{"n_layer": 8, "head_dim": 32, "activation": "gelu", "rope_fraction": 1.0, "attn_scale": 0.177, "tie_embeddings": false, "parallel_block": false, "init_std_qkv": 0.0466, "init_std_up": 0.0466, "init_std_down": 0.0, "lr": 0.00126, "warmup_steps": 216, "batch_tokens": [16384, 32768, 65536], "dataset": "wikipedia_en"}
Each number is 500 + 25 x the weight over the matrix's rms, rounded and kept within 0 to 999. Layers, rows and columns count from 0. Numbers have three digits each.

# layer 4 MLP up, 512x160, rms 0.0716, rows 36-53, columns 80-159
509508488490489514487542497516501473521523555497467486507492461497529462501491506447507467459504474516507498525478501494535490516485478535515531486502485471480485549496457492435511459499458501505495516519466528488571509492507489496479486508
488516513517467524501501520515457532510512503507494518463489506469468491487453537505468487491521514491458500484508489501475489515472539523494519481491510514521503503516485470516487506483479482464467450517495478476520469454523515487515506522
485569524513516464513510527526516432458526480441498488518495470478455485502476534539471510513483505486502524513510472509518492464496534558543484570537511508488509476457490462474499508440486486463484494512494491473541503523513509464516488524
443505522508468507524539484513496566515493513478474514513527499469464486487527539514475499479519507540495482477476505483513517481542492504495489493543504488450528500527492503501479505492528514494498514477486477487513523487529521488461501516
517441519473487524510503490498469494543513481540486518497462481469498500495466523507502512528514479464482497492511495515475521460534515548509500506505484490533503495508483493473467485547487477534515465508493453485546510528516500493523497504
496484532514465474525491488495521530504507505518482541494489516488495480503483519497484491503526520474448503489510493484517481525502476501536498517523458506504536507502513490552526516486491499514495541478475533475515494494485538491485487508
548488477486462491474540468461556555565520508477531525491525531492507529468508551498503461448513447496499512460478529488522474552459539487512519497535514458517497462481487512531462481504478493545465450482487450519479467480441503493486478469
518519489488447527455488523539503500478541499518541511564519504505499527502511484527529486518499472525493504490497458487476524505505515502497527535550521453503473492510485535506496512513504470510457459440481493493510505452518492473469455543
479522479489495526487507478502450513487546523525509532509524481509475498522505499460493513474527500487490530503504505489465511489521467481528526516500536480515482490489499495462496508497514477503493451438468533477544439508509503491531516524
502457444469518479534533499483463531512535562508486450508527502496480494478473478461521486486519478505496523481489493487516507476503458488492495530509530501517498470499488489460465529470535520498466515457541491503513503547497516490503509511
528555468489460467488474537508470471517505505515509485533521485492504464454488548482530475492521493489474490511479480462482465475490489496548491492516477447492514536497504491512469524491512526533494492484495470506524535503461578484482533529
470519559487501518485530543498501481510489520498482464525460476480455518504479520494520511460504488540506533506485532488506477534496454517487539471502465486468514512492465488493459484519520491461510496494495486497528531511487478495471459513
516565480455504509525461507512495506564514505464535498476481505509504467480511555496518514499500507519500497486509517500496525516502487503491521550502490475463510542467460519463517476527487524498508463491486490482529454483483529484478500508
499515504476501525509489558517492464486509519513548540581471471501525523514478510526547470459507530483533546521523497530498488478529497477466499494564485503553522523465484512461526488519523485506470501463505491495525518476463503479516460512
485480525518473484490510512498496508484501519475466495490525502521514458524510512426514500522476501478472482491490508558516517507511548520516532536512496441504483536495476528491496529499507505499521494475465487496511470525448520449480460488
489451502492510491470510507494489510418483509528513497554479506481445496479530444491531490470516491475492521486499500506513488518532506478551509501521485498535515467466538534505502506492522484496525516488543510497476501547501527495491449529
466524512478508488529498499530531547534500515472474491484497509508535483535496547498528497522529493489475493473465503495561535479559526457511521461494454498479517539489575504539495522496487470512499520496481480479501465517470538482470478539
532499504510510520507524508510536524505506491469532528516482520464519500508501482536476493494484458505495475506474503459492559520520537516500504504473468480473484460511499505479498538497503498451492438495469490449514467514504509534516513529
# layer 4 MLP down (transposed), 512x160, rms 0.067, rows 36-52, columns 80-159
496440490523465500486566481565525502457515516525477521488456484517546481548524489501521484489474503465470501518526537486437496523488496514489492461515539484484520518494479494445502514532463474496492526491505496469433498503472529517487518460
502516534478510469487512519458535501496493510471525527430461480512520505515547513501540519495498505462482483513468497511477520474490494555504513463476466432489488500513520479498479516471498454510528492517468489509511515464499464474503475510
501543501482521494469503521456465488536501539503496455479486471504484501483526466463513508485495534485505504442484521466498460446469513506482492470480495504492515509510477497506508466499520609493471541488516510480480502487508486482469532513
487492462502541506503501487447484493518479490491471499500475518512505538499502533499496433516471529515455505487524495491505497525515509495508523527482480513498529487536506512527507480500500508465478502495539510533492479516501494494482474480
520499483474526488511470508565530524508505522469484484506495537516486512497499490463470541448508491490559505522481538484504494508529481495521540526496554491494494487491474512507511506513502460468514502512497544494469510487485509512504520495
520511473558490518501492517473511474516513515502499527503498522498490465500466508516505464521501502496476499501506487533441497511546490488537549494498496525520482454491516460528518487486527494491480516525537490477515450502482502486493526497
544478470503516457426474495498517477484496475485501508538536520539495481497557514497484472505500569516463508565530468527560503520480522431515482484490508493508492511500487484511502547531486428477512532463479493553441526495529516479478491529
541512531523591521506480484435460465502502525511540463494455517486547502507512471498459479511515547491502477548467518522529495515541498499528562512493503507497478529468492491514502489475550464516437519503517535520536494506491498495466456497
483508532493491537515488483537485512495540473470462491470494497527409486474507502510490476542510490525529481486481514509483475510494488522479522461516533481514513498541463471513509503494476447480502534482526483503537507515495507473518518473
505510460508478486517468483510452505524506482464490501460479503487522481496533481523534539526474523499522499480447501510511488536505513542524539513493447541543523526519478467533506515496511467507538527507513513478506483468526536436508424452
516526520525500496516522499471448498522491513500444491485498551515480492501528494486511471493530519519502522526450459498513518492531481511528517531458469507516482526519483458526538456450489469483501568491481513501498494492497580468475494483
488518456493517496489518495450528499483477473514496509508506521498512501487515489505498505520522493495491503509521488511499489496516528513498448498515517549513485513545467497526518499506508455506497493480496483473501512507483496489490499522
502474479480482489473563506564528544498462519514489517491506500501513509510493455537513502486502506480511494520496512532451506488514511495513478493503503526482464475522514503494496509468492473486482528469522478497459480517506496489479495470
510490502479502538551510477396433497498502512513496492483466505498535520530478511567502509492495510494533512461537515490483529508544481501501512491482472536484518467529476485456518486533481504533496532526548483573490539521526501500512473475
476490491501479544519495512589513484513485530515508472490526535496474474488506494535476519524446543457532492452500505515472498476537520468528514530494501492471483458487490548469494482491516462494525501514478536434534488529497516521493517498
499501520507481458531477512481507538499472523464475499491517484476519485483524558494529492476510514494526483462505518485533524535497511542467526481500437480487521505481471518437511466513432529474493481492458451504510470485490491508530476493
538512546525512505508505492453479465493508475491506493512500502500444504464496470488442503489511499450515499490490479487500472511489478504523528490506615543516510489523423501506485469510534551460461520487522523481477491508521471507527517493